Each number is 128 + 32 x the weight over its row's rms, rounded and kept within 0 to 255. Layers, rows and columns count from 0. Numbers have three digits each. The size before them is the row's rms in percent of the matrix's.

# layer 6 MLP up, 640x128, rms 0.412, rows 263-369, columns 0-63
110:125105138132128109151109104138092153163173088117116132128136068090089209189122131109134187125135191204133102161103118152095167107092131148114118086128192133117142130070086130105103125092165093
113:104069139200165144127134115127155169125120110141116108204157144103178093161146076128128104149133124150146154149093185142158138177166136058160147130159153166157086116054149145148103097144159147
104:172122174135151155119143125083137147148112096146168111212143123145114123166092093121155110083085076112088103176104088150159097159144137074132185123139132123148178120146145116151128107120116116
085:084070142078144083124138179091153118104135153076163154127161116062235157146109110114134116171146118116106119136072104110104121123142090117164076145111089115105128143126134172169092120167172117
097:161145157146127122196089123053080122107098172114157094128108070120118092147184162155063165155154097097159131163111109125156126197187122064102105156089044113117087077138064131126114089149120098
073:147137125040164108075195136115149108168136146126146143132077131126167117153130207151122182148147140081119133143117131135122127150090116160138071128177159137087106177115143116087083162174099114
096:134122157086167117117115159172139116180107129089164081170153124125103127125157185092123143121125144122123135164073116134107165165083058081115098203130088106106092044135117240120089128184154165
081:130118114139112166132087094147143177142156073122172125107108150121102113133114164147164091135069062156182144150111110125213194153153095121125094070165136122104132119129144087129147115120125088
095:126145131106090088082147163103150197176067112166079087142139177106044107095121105104087074135153131103130150108103104168154101123141078143118200140174105125107149160134132151047114142139109114
068:145143146082147119112150113092111135122156164100110055118126176149113112084174146089131168122117135104118048124123139139078095051150124079115138099134163151122098082189168160153153088134162096
131:185109108083208104078202143154135128169111156156114125176164120191160114117091109109194141133106115090151100112119112142141115143104132185147192125125123147099146186096153183108160137162138083
060:160101172142152105177149125137118098125140110102159137111148176114186169156171083141103115158050084126130113126191110131131093106076128142084135151106136124119117139085112092130155165154070148
128:120148103155164067087124106136151189113138118100161120182110116092112224053110194090138147117157075100136101129122116094126198070122114119150154140157012124124138149086159109137149111187179122
086:094120122153088098097149118113075100139097068124171168079105116151175161118149172131091161156127127117145103121107170098155153114139197126141087083160140109092154145142173129099161131183128164
119:210121135130188104094154103085100117076109132122094150130086118091147159164094128080149117170086158153102076176125068106105137102173142150175154131077130149081128058144049098144105066108095101
054:081150142125125158141104126044148123155154109097096093208178153150156130129094096158169082220131127126124145105253135131187115105108185150125131157115130102112137127109139070106139144146164112
086:138096112129191112135175066122186127114112095159106171074108120086130151154114086183143174142147099115144143151137139106143155163133124145154107083148095146100105111108048158120121144098081103
102:168086105174102063160147102107132144148087159147045150146081076128109138136092105061152141120105167132103133126087114115132075156111139120112037134135100151107176121108199153137126130170147137
096:124120107113116102110146155117129141127144117028135130101089148079158215120128169187099126080157129092146137094152106183135101178131139122145108144113160101068129115097157158159100116096129160
080:130125180142128125145037125084188115151160106144089142107143083065108079144085119121163072130157130100224132127077184118106129140191106126141130099132102131077130171118124113099133119122110108
112:066109136128121139094121083096160152074094147149161069159139128099084168142129146135116157122119091102142114106143133129152127152127105071175148087189142149117198060065069184085116096166112114
102:139132103097152115121098195101087087108103135159169117116097109115112104164099130127091137133059121093193160082122112105099138049139090110067142123077086137141103103148062099156173152139091050
099:177091164074104080102075127160098139162090121109145136177104160120185106116125129062125095127146114135117160149078143161179142184125139168110097136111077123133122128128106167104194080190124110
093:204086151122079113104173107124082078146115105108078150116125094118070123085092112114142151143132152114133085110087130202098126097099195151137119125156151185114116170188163114111105149133143132
101:200117047185101076114139139123086151105141168130124148103087151113131151150121118156115146146115188137145140128131140177082148104121149141141186109095137158119112133144105145114049153118122092
093:099154107137076130187124136143098179102128125126146124092046128143153125137115156132106160150097089170158136174054170156154173070097142169142147026125139129161170093135111184136117115129130133
091:152123161178111084087171147165121179118104072078100146109132088125178128177098131113154170142101100124113127142124113165219159113141132105156187129134067138168123089140134200168135158134063080
086:179108152150088100101134141160145154095134132091166177133130088169113124073125112087136135121140125095091109194110092184128066147174110198137179180145100128141088102104177110108065172203112152
121:079117093092143112144201081104149107164108156094185085205086096128098116203091123132161158121146131048131157135134123130103170096129094098133094185053128181121151102128132125169105114141181110
078:088076146177112144077120135166102114126136127164174145163137128165105156131090155159121117122116199132130131196020130140127156152151118138134095096155176219124167090139103094118101169100100154
076:107119147146144143187156170194152171158080131068142112104087142101112129156103149105132107132104192160165112105095138143122116217122148127173181081188062125159132128129135084084171097164103100
119:162143144176148114139108150148147124126144118161137118146125221091115111104078158203161073125120141161169131143165147145108129162166080168102158128118090141117102123116192142141075149151117113
093:095132122109138164152153116119130145157124097085119111154133122134161173154090157171106148134073174081109120092120142162113119159153151159210126109098128128194163187141083168197163101105141146
109:152223130123143093151162152077105090180140148101158112167090134153156112103103150019105115140114141175113074106147181152182161149099118180164130127125104144122141149081151098155153138191135160
075:125117170150146062182156100161072132109166121126157124144093125167124087093140081155096109141079116099091121153158198131130098136071114136061169072120126121094139092160108078063130133166153174
086:115089090158119158148171099134145140130059118092081144157129119106160156098061156162098131099133113069091153081118196150138126171153146146105155189181146113090133101130151164117108132075068069
110:124146146105132160109103084072076155139064088103135118145124145194163144112153107095138128187146129174115072165106121136148145143195151109116122135132107169075128179220164165121105138174063181
090:102174151128182098081214112150089126132148134170135183169139166084151141158122054139128103141151113162110139134153109039088118094156167096118089104155075139147147130127146122128084145117073110
112:167130104115104136162129141111115098136122110185132116177119088112094055133105126127109180146099121126144106138067179071127148142094105135131177135193077146166068123150164087135169163139103110
119:164103132126106099124186125105197100070156187125148154204136179127140111136126099123087143069106130116169182169090150139134101085091123031148138119149160147209114101091081121151162141171116125
110:112111125120109130116145089097124112156101109158133240213131151067118175167144080150155150185103134083123131047166122101157142124103117154082126156154173118136160104136099130113141142098119053
109:133118112141119129086156089077120066163147139149165082159086168092109163181092166091118171127135119074180093180112168078084152162122091139114051104157140179190172106153099080094147111111105100
119:129160052134085134124121101125144085070113122139198070172118138189120124149116139111153139131117118097139114158134133085152138093089120138093119193156089149146126147195148094102177131123150126
104:096072130139217093139079094108087123161127161180135120128135159131128139062194081146153103118065114063094145193123183155123127165127111150128094111183087130141165149121164142158127088139115127
105:146137097134178093140091136132144147111103088139177092129160098171165121179097161086160113139174132090090152195126139067114139167166137113109127148178184114085145122090044147162097148122130097
097:123134091121123140045093159058162089143145114078142076149142103149079148157096089123086117067105146108125112154177090120193192131158107123093095136116096102123131136177175082180190123137134151
110:186112147168148157144063146133123142115060129139106125206137173112099160148142129110168124127082100110107085141101125096084090120140163123191121152134031116108156138073176128117162045061106114
089:128086159127050138096144129088115119118104153185165163120131108116138119123108168153076164090109117146082171130167105151132069075143114170098116109102108065136121071098112146143146139191129092
105:097131102131179158107106094151113159129144110132124116083081158136116108103168075127148133113162104111113181142091165126122098144091043141153194101111133097120137125104162179093133201142062041
109:102159098107134080158154128125124126100107162138100136152190075119151122155147114079112164131117111078111202133101071144114138160182124121154089124109169063131090112108120153175139087146136159
097:119153117180075124149137118083114089105114158134161138121127163146170192141169077087106138134184127096117134131145187132101151174098117085190129141143126088177123137086099083072149168082107159
024:157099105191158179112100079150163148090090134155111164139112110097159114161116149066112162079138079144182194201079150109174157186139120161087123158087104180104144127131118069168182077125106090
114:112135134105169113134104135129166065119134135162155127164140071147117183139160158170092120141170127088124098147125095179095125219104100131186178100165084111077126087103109118074117125098107138
105:107167134159144093141137123086078127174129134146172101153161122102173113135111148108128159068085156067141201066070143151153109119134162128107097161136177157128115102093090117149169138151121087
055:108166056122078115191136159162151152090040156142118141139144063174121055174164143152115151149136166137119170093110089108100094126180113076169166095046136103155152138141150170110161142150128171
098:135134202117149153141112064105119213154109137131133142104118139099142089113109148159204180120148113134148149097099166073111159096146142090145122143148119112119116172136130146150136087094134140
119:136190148138088114080159158082151155137178183144124134156165114110172151149135160165166167191118133142163157129126141167147203140133134046140151145100222147124083104195104098116126163128113114
082:149118053142102101125096098102143102155115149182119132128133160149098084163159092100138106161089164209149161164138196118138080100192154142097105146122150155026120089094131103141116113149114155
112:152079149144162103168122110171185150145115120152172099123102157143134115125174095148113178204133141133181153148129145184112107168113136100121074135108114107162097124110089127118155152111181117
096:095095136154109048054155083142098158163083119121123167118165147084121119119112139069104149123081161132136169133125172126125175107196146169114173179143158094110116150146077157110121100144105092
079:143134104070169144118169094077122104140139120143098108176105202110116049115167128144079118183137130103120130160095128137092107110117069181110062124191171054094124109145170141137115144138105067
094:123097165072094119137122158102130106130112113115110145184138159095118122167148146140129093104131136096051188119138138164152156125044124135170077118094103135105171108174182164164115098160154103
099:117120176147180100104133106125183117077141113150066148096134186139115096183097168113159162144132171148128139165135041082120124086081102065149137189142148080114129117154109156105174115100083099
096:144112094128132110080122060106074113169104078138172159171119098131146171161123145106126124155171136155134141166104139117093094119218188144105159137056118167127142081169124055142152156143096145
108:149115108155116112130117080081143159131101154118145141106087084130127132117152130147140122143089189025085121153072134125145104153111129149145125150154117129040062132105163117090145144095178144
087:179136186091154082157089144121244120136173113186146148176095136097120115125144111094130147134152161073144113180145106095091112108097119148117118111142106133092065070162091113133167172130138117
068:101091116142143215153156137151133167142088109123128147178115101055119115117200092087073141117061142080138141142182135111090153141122125119140048118129191165120139116073106102140202118170153134
043:140131186136141126160142072149097171129163106107125156127134161141147162104156071177105105174117131161104130088184092139131094122151129189141167131120211173118141190185114087141110157114127144
116:114146081131123095165116080068107178074176130151160148091082149166134102158109136179104112159076107111149165128127134130181129138114088108147123108093136141137118174108150123129139084118092151
117:118085129138057098170137130205119105133116126162111113151131098124138110089162138174056212161074149044132127177104067141110105134144099107141159133132107101147122114184130122136144141210091122
096:160176110135140044156110104104143129125121144134151127130195186139078138116121139143094088109115145132119073187152145154140096136155101145166135072173109115153131167113093096124105111128150067
106:110112170135101175122079145089102173097108168120182076182198165122089133124114143114139110123172073137128145186132119106092111129143120164172191066070110135135142080051103150109108139101122139
113:096117167123210075127149129103118169154140106161098119151160158149110088195140107115166167158102156126151105150102125137089154142179106087151087134175067171162148116070178160135131092131043086
081:172154179108111069140094162090094150120072124161151125177100111122147118143094150061089124147106100106101124112153177089077083128111061174088132120178168106163134129138078150120152106114108116
052:097086210140112112121147135118115156130172161090099121186138156106179113135172117067079125202159147114125197126139133122144109120128097126112126119176149101098137166102138112154091146125089141
123:151125093115099134116098152070156113084189103170184140114092142094171111092129166048102129137185136150114163222125120143131150151090133131151135168142131106147186164100195163153165135126153090
082:151178103135181101159097080147144176115098108121143136122120104140147082103006154134139135078094159135149145129118106178129093147070142068075169111145118100154157104142137110111109105131145205
072:167118137117182117189117081103067123204136158150095100145140154122102114130067080063158164105229124103133160133159154125109151135154203098085099103126129171125094148104129168165139177149097111
073:140092184149069123111118101162088121165170129159122115103119123126163186109082173105175143191102138178127145144076109116061106095117148118122094075126093116083148062160087140152216108108090119
122:124085129087102088111136108152152193156118090080139120141192130121075130070144115126131126165140114142128135178169081146043151118182134083137128181121123146144146183130101150145153166166085130
088:136164152141111070097130137111088143176153149123047190131107150179103124130122130110162078111137087119092120143149144138142108144142072129096128170182114154098103076082165111154100140076058098
095:098170173140107062048112148090137138148139184106143129112127136086174135104135196106131112079128125175157117115082108127129132181170131106159134144099102083107083123137090113130137091140091186
100:117125092116146171104138130155104131134120166155109096160084108126135166076132181101108118135100163146125137105068158137060071156063178162175080128091108141141122053164099128103182081121107122
083:057171129133105122109124125163100110091105132128127150133101130056076159078141083123136105108077078155144159157093135064085115127179184161125125170091112102103162103107050149129115153118140117
102:152072121123056206101169102142149122159110087129141074164121113116155181077110138083155145172102077143188169097138107140143170172102150147129104126072146087127158134098142127169123073131114159
109:188166099086136078078170156070120103176124064129152153167081128126109088177129074138088127152185114123129184080158100169106103162095137125162154149090184141109122097170142169130112079141108153
100:119166139097124148160198131107139122100139094139157120119112142159153081148161098113111172196161180175123099184163163147111151154192145111084157140087169205128103083090137105123049105114108070
117:117092093144124099107098107090182104128137107101129127161136138168145100088135089139091151120112185079118138119132182146193113098080119122200185132126137097085147151113121104130146149162150136
106:163108168112081098136099130112135078114109128150126177133131165117120156134134147071158043138166131107148165121165085090102151109143098168139121125138122156144097162073141099134172132145092080
111:138121157051091165135088087131184126182150147127159127070097102140150116142175184138151137142135134154115136139088090156110141119180132123137111128078123071086101099056117121098127073135092142
083:095089158075161152106063094121158130080140153126065174066135130150127138126182138077133121144068148113125126136123127089113148134109130151151150123158153164143136187120124127165077133074102109
094:103131120111078106133125072158153093163138094115118152141075130111169160127106104154139061133122126163116096119140142123145162123146144171159141084150084162082194153096081111102134059130162086
083:104154152166135126162142137133083116117090115197165146096075148095131141151164028196127206120222122125180165054113165075161095160070133168088169122152126129104146120114117138103108106090130123
109:128096182105094082126126095152115114105124084171193110135109069078191157145135134145102121109144169160114160116067146074106116116163130079099110154182147168099180140159124149108163148122086137
132:118123118181190075147163163151162117120119129147105092149109160117169115164118145067096176131093174162151168100137188119144108206152086140116108154126078189137107187136128117131155175143155127
106:151117147179179133136088123127089146144145132061098119161126120102179129143131076138171148170147116122143107180085130121145070123147127070152116166161075160136095142134090098128089124129060167
096:128091142146149109134101081094102111132071098126144147147106095213152154072202114100085160149129097160131076201136186148129110166146100125116113131099147154142168104122096145093131135090099164
099:150093124112162082155178063115093131134132093113125087138093130114110152132176093088085092177081205132129186085154169157171117132092083093138114129121150122163174137127083172161147120172075173
070:136198174203164110109166213140127167114123102084122117087077151154175135117156194098150120150101139103149174146146090117163150101061085127183115107136119180091137143128141108151117145188132118
102:141173064126125120134129074085132137103131119128142157138096108161143184117145105155108164094081086109093126092162149120078084124177116138149155092173119119116161103136104123170102120148093127
097:133157188155126053170146118150123147099176115074125114087042155168098171194120106093156196186150126058132148135130091114153144127090144132166160130085118111086127160147186095174098133136102150
093:142115120179101169162116148135130111127088146072080165122091150094094141141071166163087169105196113100136155173114165122116150164158094121073096140111173124107122088094110180145138130136035093
096:134155147155116098126146162139192162137125179128133115180203181111098092164086124125113102078104141118170112143078149128136185108092136137089104134107105127129092137151113117126063089165089190
100:123026157141158161087171110077108096122093098176103117209128099112127115152135085160117109092145159062101132159174121120131102145129130162055064155154072170099141118124124140108086117193061169
140:084139122112161082166143111100158110141111089109214127161083115104100151108159126241163154122177121092085155154107134114117105097130116139138147083137091133137104168101137058127140147095112156
108:140094065099207116140139122141082164094138119134125136169139135103136176113174088121159095110111113110107170106121111128089102084149098155177064094080089145115177150103153153104111073128044116
099:175139207148111181133144165096141135120094084178120175102144141147126166115117093093080096177108145069169195162203101124103147109128120139140155110127166179101118158074119097137119155134095106
# layer 6 MLP down (transposed), 640x128, rms 0.131, rows 263-369, columns 0-63
091:090109115130084129130083146139172163134127058193127131071190137074103175126164131125125107087097148119150114116100132124127138089157142128154128116101115148076080190134107129151161167105121133
111:103145046108159141120124124124110077124173131103081152128168099163113210201154142155094173137097114136159138135123094136124166127166111124168111090097132093061171183131158150082118108185148173
094:169128156155150139116085151126146120136150103076118127110180159169138113114101099132132061170182062116103089102173080128129101146120215097108119129105162165117084096128135120134105095138097130
086:104116148115154134069116170150113131124160160085074119191124147140169184132125065104108173156157122247148091108146094163092148139140175151169136137152144149197144077102057199086091086153148130
089:104122100148121081149119214148106161170152157123120098180156086128068125112115090077062133089138145087150152152151139159102141146140168220169113091140122131106107115155149130087167128122196104
067:138157135034142178136130156148146118162095174153111176112147138201184143066091199126184095125102176116056171093131123160175174118090148077109136146112171154128050127123085147118140157159109154
093:106106138107130133124117103077089147144169160144117122105156174151141135119152149131152070141135107156101144166118136106100126138134124141183098118136134162138109081117170209192131146167125181
075:124148150104133105169095169116181173158097106139173085162118140200117125163137106144158091148142147118121139121143135133160154144164071113111101146101109137164172187128129115107159121100129111
101:206132105157149142112043085147149112095142143092125151096117184098133132121110120111134126123152162086168129165132127116122127139110151103159146142096110155146123164132127034075130101124124187
070:102157129113148086135116187115124153099140128107094103131148101112212117136147124133144183126141151138133115083100187133060136137137213114082120101176094102148111124151206078179156156158148074
117:128090130145161149134095172116107159147125145149142137098094131120173068139123114077129131080136159173065140065065120137113145110121191067066067122134144052145046114142101114190151116082118130
068:094096104039166160176101137187140091144129143094147148140123119102152154127127118126149115150165125094139071117085132165116110065136086105107185083116149133139115211070133129108140118088121126
113:132126134083105123108161120135146184199110143122110080120123077188151176079133115106172190163148072157140085126112113139128204110136119176178142118139095128096181111069152076116132100127129113
087:094062159140129171158188101164120125124137165086084134066085104164157100144147158032126161131116156180140122064107185114098101112125175165135151114114140092115119160178096122165124121091156147
116:101102125158146080094138163180111135153118164082084070129182120116099115083085126173138119102108118169163136099096118102174161164138138142122142121115112122116156065164117116109107163110147144
050:136139181160127163133108103090096153107140095077122080148136160185176131182061129152167212112133162118171164104057139139168148131127166118115156091126096124132124070107156106158133103169134125
090:138169129138128164059110136129138135164185142119110126150104092176132121085131140139104110107111108147094073119115114154081144125118071115138138129174080137140177172140091121173134160072157119
100:102139146093146145130152105093142100136152159129134117130109103211053086124157132139176119139148115153101156100160101111203042174127150080081127146169171089176097118171168167089104105106126081
097:098104131146117133085177165118104171109172141128112114045105190092100183132146150132070126115080149188144132085102100199176078173077147097131206090076085121162085097144140140176131172091113136
085:121102178129102136152141151096147160164169155117120103118128106112097170155123123136158104161140172154179159110076073089206085093114080106131081128128134153088136179113122153119168167121071130
108:137105147143139110157110194128037086147145150121104157126132106118138104116131088081191134147091165105116142179097142127192109098120130182091107173071112097103136183190097080142214103129113156
102:123137109141131148134135115116155105134124152104116081049107096112132186129105157124145164153101122139168146131108080046125160069150048151137124121138147119146128099128215144106131128113168127
098:083135182181148154093180181124149124097114129102097142155132122121218180138146069176098129123144219108056143112106129127128168154129166169129127149099149198113142161153136099114098096172116130
089:098102092171168030131118112082146103105124059135175088102086159145091202177114166100159081125125129127148137142156115122145171134092141080078167140175170197101148142156142150076058124143137183
097:150096105139159162120128143142104081122195112141138110081150216125099121124119140132130074109114157157162102102125136102114149122122170115096102215147114162193200149189140093095150171146189182
096:149067132139094166166144196137170101139115129079132188147118153143164166098053102160102151179131157148158082105139130129110145129152071161094093134200144121113126120070128095113124156144133160
097:119134101173146157125124150105140148144159122125083131127148069126077094072148113144143139125150130125079151081161136082066092116210119183128114093129151080105110086106135116154074118133132170
088:130080135198140169103081106161139127106169144123138130158110131089165113120119128106140116098117172186098110080202125095118116154142132128151121140156099186160086101170111137100111079088136140
121:133159131160081174117154108102053116158104167131111164132082205093112141104156199107165155109112126122104093146155114102135146111171145124120169153151156161161137146089112099138118091153027175
083:103175163146102114064112137091158113163202107152126062174083129143140165160101150171121060119131124132134123145152107130166132166157106161155138095144127075038128130167107132069166144095145083
078:088095090120113119104105142132111067163134167072077171097128159127141163110141115138161154124099112156111114166155123171128186166097098076178168164103121159151131154186127114116153113173176131
118:124137097074158186144140128168107106118167116089112155082212141107105109141127158145146128101128088140191097096109145104185117167158102143055182111131108136110162106121093162084143176163118138
093:113107193180147160115148171087133118129147105083085046157173115144155070127143073136131098128097161092085099113129110156127102116172169048152115137110062178124154139098124116159208087120128126
113:081125147145109184116121109121199109127074119138128144075169128152168142116128079178129129104123136098153161107043132110094069163116099140118155102106110105130134153085130101114200059123111132
076:127134118100107082075155112105100166088131099161102141146138162125115113155088108126154163125180100093109096135190094083139101127094128086124109128187159126186153135164154148108051096175152139
089:088100117111109115104070155214158114115147147062082175131156146180119127109122160125106124097159170167109166095158071108036100114117117140167125158065122075160134175124118131084081146117168166
112:117138161147184144134143074091083106123109118111151153111097079083131195107130077128140147118140130056068089112148152142125107108109102151137113088146157179163175178120151065115118118132135131
089:151160066165149138126154115131177104150137120172168126150189129124120152114112050159143102144099164090086128138132099156041068136117086180148115163054153122155125151102149135146063103153152118
110:166124121104063173158167174116118151120159125140091119143116166144114170131126163154189104090134110149151104109108093136126151084158115077167099136117142088133168111064084143175139132110149125
114:080145147115127088131115157110063110164191110181090085073120129086173181094122162104142161116120147110152128156136112137138120168096124126086121099068129159117121152062142146106145173118129089
118:117114120055166110159103105148132142066086175163144154097127134146138147132186127144128119106116141168078066127144121137114171114167071075131163131087111130143148104050122070168052134122129092
096:149101155147100170170140170084164094170168132133150062098088114148088171145088134063108117138126139155113088118089171060105123158145122145134076163082117128190166123102149117116176088135151102
113:136091132128150148085081072149064114099192087080157170136089144182180134109098149120132108094170177089145094056152140097126112110162078074102138164177154107116115140154099149108184160110159176
117:182077146114140111107131175112176150125139199130090124090147100150099153163134142086169110102137145118166145107137167092135138140108120134132059148089095182186124190164157133129112104144102175
104:120107140205101124175110085132065118133138113111153180208113109174123126088148135132146096138105176123129113133128131146161101031144149161125116146118087166106121160187125130119193179129133101
090:078119098197176109153148129142060106110184152130138067101157136101130148108126148200126156099106168170085133066095134134152125141133105105162149143129151085186123113162065094095093165093155147
098:157129164127142105140091145176147132145119150089153065155082169178084117123171125226165129111123098077145097172083122133145126160064185099141115144148167115187126129147142086115105083156120159
093:130064113171131128100175119095135135135183166123184063144142113119121117192101054159118127083100117144100088105118140071100210154140121181115160133193164151123097114122185130107094170156175129
112:126117170147127159149157100152114122121202114127073129114134165125111114136130111149146128107173102151000096133116104117123115122161074118132096138102079075162173171125147114063148155148154165
108:075189145102177131199115143130087150142117186155112175166121143138154118114114164067103073095124135126127165105165112137144127121123113088107139125141125098102128112165139122163102142140172124
090:088059076173139144124095080133120152134135071116099164137118078147164188107182147109177138144142166071071109140135103141128161107110158107121147139156180160143087128159146147114113139156133150
019:204140137078059135119147185105122147147138157090113124100106093152082118115046099160138108181153143093144136128194111113115139105160160076165203149123211138146092149126118118121098104171128152
110:128085117151119125107132106146203163091165111135140146066147151111114193149169124109136111184115120100190107146119101133117134200072078067133146106114174198078108124116111143062093137070102173
117:102155133144115180154103130079097067092157147094156109151165160125133111135105161151180112114117077135117056144118166125153133110118109162212088206098129161154096135109116114158151174103183106
056:135141129147113148166168133156104144083118122126175139126108199200079143114123112174084067097120113172142111120163135134155182096146117122153148175181164166120164122089111110111099125183213091
103:115157159167072117172157119078122063156108113212117179175127113141047181115081099117139104137148106154117086138105148129128135086152095062136120107120162068148181128149069160137151080142116123
113:140185139137165140105136115112140105151141188090137171090156142118138154094104114125177120092118146110083113105139108102167119090158125117143160146106133130106196110178126147169135150100097187
092:121101153099137154134108149125141167185123150117149140096096123167085140166144141140086177174118132146132112086087186050177148101206100137125182168150111082135199182131111082141117085176170162
116:098131129159091099159144155109155140093117202121147127125143107143127154102117110160163132154050127128103174125122103153129179167157118062109166131111116143132142117105194108160117129096133088
094:126183075114124135091150152120134099107115195079136140053156156073111110120160150136122140040133175148150097163156177163164160132130164123135169158168172088117137158152126123116102097175153163
083:148137091156124143040127135135192099093141124188063082125146145171110146161137108126135149054106108131107079074117156113133096099129123164109182149127094084138168145147170156132150087164173138
082:131067173117110122098180132097147133126134080150157127130160103095114082143131144126141099129135116088105175148116128173149062107110166182137102120175133128118141114131184139162079089104071123
105:149073079159191155092143118156114168058122164093137125153158047103153082143112061128177127111165150168194127087117151169166156135097081135124168069154096107112096131128069139130145150113182104
113:143160170150175106134165165106147070186134132080079072099143103183144148157119087103190089161138130135127132095127123125116157113091118087096146182172171139130167152151101156105132145073195113
125:113147116181171150174114154168095111084120174101128111147142049189151117122113128120079120100136119118158157069105183191123102128125104173074150133156071170136131140142102125129132141102116139
093:144086143145139161114134171095115169134092168145087146133077064142135145138079105096042155099152157101072144175159102141076144138145093077152198155111122131112129057127123106185069114103188164
062:142094129094150134135122135124049113120173100075107186100119128163127138149152114163175150147162156167126129125150075120161102180172170116119101086154109159148088122206134176179096172163137142
045:125151155116125145151109129099155093142192126104112101098150139076123127115125150091111154133135083019139113131149092127255137068137167109099150114151121153148098107080151182146112152184130153
102:138173123130117139127161152093175161073163134195066127108104107097092087175141147117181058106123102074161147135079136119207104161130145115120114119135162157072076156107125094158129092140171145
125:145116139168147145158151121134114158106139116174069089106120142123107114137120128147057061121131121156080122072116145157126132114120068109088108112110111090121146133132163096181095117157132128
098:086148141110144153184163130038178110165167148130108151130160116133103075135108124173141060180103138200146114163182102099188127071151093148112144113121160123156114082147103131105130102076177108
104:159143055119115121142142140176062066109144115118124148129112084160047118216111138169151166110157113144121095182150111105130135084160110137114125129098155115107155166151124116139136167124198181
106:181110118210105178121127108115101132152084150105109073103150142106105131126155180145197183115176172134123147089070138139115156091160117147085058202158116150146101161161080122100138110116129163
086:177097101169166184089176217163102114136147081111165103129087128154145118137158103132123145190099118104149122129164119097116095177197039086104151122160154071154070126096103092173144105161201145
061:121078118192123136112151152179133100126172179130140148051108161166105056114118159118112156116114171125131067112154128093167136137123106094100160160136115151159144114114123162135092128155146113
113:127089070175168200121143149151108097111180111079132125081090122128115090117180134137125134155138139140062099124123089127101104111095135119071063133189148177129138193131117143086188130109134145
098:124167051098144168185116114118179072114147137101110121097129110085133140111104179147180119083142091145104109082139084186075141103181115132106126082147135100092123187155159142132069195100137092
083:152192116106084191073121157142168176149155164160179120093071112198152123124106161065137081127118105120144162124184141134124098108122143139108153140127105188111094110124083032069097134118100097
074:130129129104132123102183172104159096193127160059116114115127100218109152141155118111137110148121087139139173126162087094128172093125066148157151125094109169157134187173087155141079120086175122
113:143091107080135109132097161118116157167141094127077132188156101114100164174144181069180184102115122078135117100096209133072149107057144142104141157113128130094113110152152149142087106125114184
088:078126088129164127159118112128110124145072085130176081189124154142111134096181102122127140170103117156094166139153125139062166074107077081157176092085131105100126098143096148082174091115144128
099:137126102078073112105127172116118066181087112132116155121164194125146090130119145094209112103122147108162074120130132141108064129177116153061100127112118141093132155118093139107177121143218149
096:149123161167196171159145170117110099158142122130155129085097140146180129062074110077106138146153140104101146124127102110143100176131128107108117060130128171164126146108124128107154110101130129
079:149140120102135081118210113135074170090119133171141083156094060101131143119061122143170138163158150146147075103086110148136089134171071098178132141165147148150122119096077152156140136116121109
101:117102112190139124147137122121103182174162153116110131079117119133149179053080131105077153108142141171161107074126163093103120162077153124132156136164147145144103140089105137181095135058188219
113:131142122177130147068072121098119064138127078055176095156056136066150097139117143129114148170144155107092106131057159128172131046121165150125137152188095095091098195160087157132142108120111139
092:091129161145092157134102146139155113159165148117124143134138141149090114114137145119164077087175114086131124086074121096150100159171146162106160110138200066075174164112099160198142128149188047
114:124172077102081139155176174102103132110134130127150109142118125144117113117158109031154117120106144110119147123064103123144131136119162159125081102144127102188127075119203121136178079071117201
108:136098099163130116143123182137103123086115132113100109126104148125125102083129133084087097111124195152135130147080111064115133084097087097110127120138068130118152157126190140115088151115151133
115:191121123132074151149115157129144105154136151114123204084134136119146184146155146049127138183129210149142148062108107154149191090149095123119068077135152091111174118108183107155174149147163138
088:134108097158173116130114199157103137107119113120080141080102142107144149177121148074135154089110130178118129127109130129174163121110096116142088154137099170129133176144134086146171052130086148
102:137081168130115163091175152133136093156198125105116120116081149114108093136137142145114172089125093134180132140165164092247104081148170152102156152137113081156135144135142146136164131085156130
094:136121122099107139132149067129139088129171090122132111117152079147118178100123077124120141170173189109067127116124125189178176162127108115147100116130132137146203136221154098074129142147104117
113:101096190068134161179121145130120109159174123094081091132129084153138201123163108123092100129158128128059046103085148135101125107095132066134084170108171112120103083146207134101123104127110114
106:126087098189175090115135145193193070101143124125141092151169075134099100125156109123083085115122134165197155098157140171088077088150150113085155176115097125178065084110173113132106107118140184
116:140155143133103182179118147131194106172147191078082115139132166064149013113107121069105136151082091111138145110144149120116118088131153160097158129158096123147133119157108136117098115135093155
102:087165161173181171149147103172158118130160147126105091065131102092113096144234174064155134094123113137118119105119123117122140140130100126171121154093142103144163144145154159115110150126144174
094:202180132147143101091096162165082105136101233127158134141112178143133132108133147151162176116098119147116053107111134067127114170139159121091149078200124157101131083160101041097078123097130179
068:168145130134161138128148097165164139156113178129060170094098132149119136151191174112133166142085107102101118039118109110061124156104087134092137169113136208151089071134109169103099158132138127
105:147161136150130162123121124134046114137142148131109153107104114118116114127153180154093087109132097130158124140158133068159103131160141158109107091174125150156183076131176133105184196146153120
097:077121184107138097133121127164189161129160200095153093024160134143130114120126112112144195184108112091111197095111199102141136114144120114073153112112128122125089133174116139139073088144121146
092:126117139092131129154135110135099141115134112137071144169159139143148132097202093143116116077147138067130102094189105087050120158155074138109031144162140084088093153134099107123119158116184161
095:114078085104146144151111177118108139092103148138115130073104157137116123086143102092135110102074147083134076157063201104110106130137118184173047095108091107124134154178146142055105154099046139
104:103096118126072145138107142190130121144184135132099134106108151146164145094086158160116096102138090195112123107171131121093066186162121118127149106150182108138124205120149159100110131094195095
123:112093128145046073141079062196151197163090099143151098108155115115107073122121148118109143105117151119119188102138101138033092107180077153127119121129101111155095157181121139135136135136092120
110:132163083092166129106099162095113087132161168160151097097105128099159153159137143109162156107105135116178125067143138127110127124139146167095132164186095134192126150182091129164123129093178139
100:142167184111178176115114137080162128120156095095069136144143142103160120135122149093127140118154127149116078151134142148150120129120050114098117105130089179156078129153145126148139112152233130